From a checkpoint of a small transformer trained on Wikipedia: 3.13M parameters.
Each number is 50 + 15 x the weight over its row's rms, rounded and kept within 0 to 99. Layers, rows and columns count from 0. The size before them is the row's rms in percent of the matrix's.

# layer 4 MLP up, 448x128, rms 0.208, rows 443-447, columns 0-127
101:36 49 57 39 37 43 42 38 48 20 54 44 57 52 39 76 57 49 46 50 69 57 39 50 52 34 42 47 57 17 80 32 30 47 47 29 45 38 51 60 27 62 58 51 51 72 68 46 63 54 59 68 59 79 44 60 50 38 77 88 59 60 56 43 52 75 76 46 37 58 48 24 60 53 62 69 66 30 62 68 43 22 34 69 33 52 61 58 87 40 71 53 39 62 70 38 45 55 45 54 28 40 46 41 63 65 87 32 58 66 63 61 40 27 25 24 41 42 60 59 37 60 35 32 45 60 29 38
087:57 17 74 50 45 49 51 34 68 37 64 53 31 49 30 56 41 64 40 35 53 53 52 34 49 49 71 54 55 80 42 47 57 54 49 73 57 82 62 32 44 49 46 44 75 45 49 30 57 76 33 33 59 38 50 46 50 92 24 59 22 27 71 46 70 60 58 56 62 67 48 32 43 60 46 54 41 40 76 36 50 27 31 30 52 56 29 47 61 84 41 52 74 39 54 45 34 13 47 49 49 51 70 68 60 42 66 68 54 28 51 38 54 70 78 49 43 56 48 30 53 37 71 68 50 23 61 42
111:42 68 61 64 38 37 30 68 39 27 44 28 52 47 54 67 44 74 43 37 39 48 36 60 56 69 39 59 50 41 86 59 72 81 68 42 41 42 58 68 41 42 46 61 49 51 41 65 85 62 49 36 44 28 76 38 66 42 43 38 65 40 53 49 35 60 52 69 54 65 52 60 66 63 72 61 61 66 78 53 28 47 51 42 29 29 69 48 41 62 81 53 55 31 20 36 71 26 55 42 31 47 41 50 66 57 75 22 48 25 51 66 45 28 30 31 27 50 62 21 57 35 45 50 51 39 36 31
120:37 45 38 33 67 55 34 78 49 33 69 54 86 54 57 35 48 64 69 38 25 67 28 50 45 50 66 70 58 31 28 56 51 44 42 68 59 49 53 50 39 66 64 48 35 58 43 24 35 41 28 43 14 23 58 53 36 70 45 56 31 46 49 41 66 76 62 63 36 43 50 58 37 36 62 47 37 49 43 31 43 52 46 63 65 63 40 51 65 40 64 67 56 51 65 42 02 11 49 34 35 41 31 78 64 45 50 45 51 46 65 73 23 52 52 55 59 80 49 60 37 31 59 35 66 61 34 69
085:54 60 62 65 44 86 95 82 43 40 68 48 72 45 49 63 09 64 28 61 60 39 53 52 80 46 56 23 62 48 73 50 31 74 41 63 58 59 56 33 65 54 36 61 59 67 59 41 57 28 53 20 57 40 19 70 56 57 62 56 46 40 39 63 45 27 33 51 69 49 39 45 66 50 49 38 59 58 36 52 47 49 32 52 43 52 22 41 66 53 59 63 57 55 68 45 52 52 50 53 42 39 40 29 20 75 25 55 21 14 51 49 42 55 56 41 41 38 37 44 53 57 40 47 33 37 45 24
# layer 4 MLP down (transposed), 448x128, rms 0.186, rows 443-447, columns 0-127
108:50 51 63 40 39 49 47 54 46 52 46 49 57 52 68 76 33 47 70 47 42 46 57 36 36 73 55 56 56 63 63 45 49 50 50 57 41 19 35 59 41 36 35 43 55 70 86 80 60 51 82 48 74 33 58 59 76 66 59 81 25 30 06 35 68 46 25 60 45 64 37 52 52 64 51 39 85 73 37 61 84 46 34 51 51 44 48 39 81 35 66 84 74 49 75 42 33 53 44 69 65 62 59 50 61 65 49 32 64 40 36 48 43 48 43 66 49 40 40 63 40 63 39 71 52 51 45 56
102:39 46 63 35 68 80 40 26 68 84 45 39 55 57 44 23 67 60 45 41 40 29 33 74 62 35 35 65 52 65 69 44 59 98 46 46 28 56 64 34 67 54 56 54 52 80 75 39 43 15 65 38 69 52 73 40 34 21 53 58 49 57 36 52 56 38 34 46 58 52 56 30 52 60 44 31 35 74 41 57 43 70 62 52 33 50 46 41 40 38 32 47 70 26 20 50 51 42 65 65 58 42 38 56 43 29 58 53 16 54 39 48 61 31 29 27 42 34 55 61 42 42 29 54 52 38 54 52
102:31 67 87 52 38 55 31 35 35 45 60 76 41 61 54 43 33 18 82 34 35 62 37 46 72 57 49 50 47 67 43 46 02 52 46 23 49 33 58 56 47 52 42 27 46 51 58 48 42 35 55 42 62 50 51 26 45 64 51 31 46 43 14 52 48 39 45 29 55 43 42 41 43 43 47 65 51 47 47 41 49 49 32 55 68 55 68 36 54 32 35 38 17 48 73 23 57 54 37 48 51 61 31 74 68 82 28 76 28 62 64 38 59 29 69 64 60 56 43 75 56 55 64 31 69 42 61 59
097:45 48 38 57 55 62 47 63 31 76 32 60 47 47 49 62 54 45 64 15 58 65 67 46 46 22 44 60 27 63 30 43 45 63 44 53 39 50 38 44 66 47 55 52 54 27 52 16 40 30 40 40 33 36 21 27 32 43 59 36 33 56 36 65 42 37 51 72 76 75 54 41 62 71 60 51 53 54 36 69 79 74 51 49 71 50 36 49 80 62 65 86 48 52 37 25 30 25 59 31 53 64 47 64 29 33 51 54 36 44 36 73 35 66 68 64 55 74 50 88 49 40 55 36 49 43 54 40
085:72 63 52 46 80 35 32 40 43 56 59 60 39 64 29 53 80 47 45 36 51 56 66 46 56 62 38 63 36 28 18 62 57 73 59 45 67 01 57 29 54 46 28 48 57 49 24 73 65 43 54 44 39 66 52 43 66 45 79 67 43 41 51 36 38 56 60 50 32 47 39 44 53 42 79 52 60 62 71 59 61 58 63 61 45 78 62 43 48 64 52 44 41 42 47 39 64 65 46 49 40 53 56 44 67 70 34 48 55 57 50 29 51 43 53 68 77 52 29 70 74 47 06 42 98 61 41 60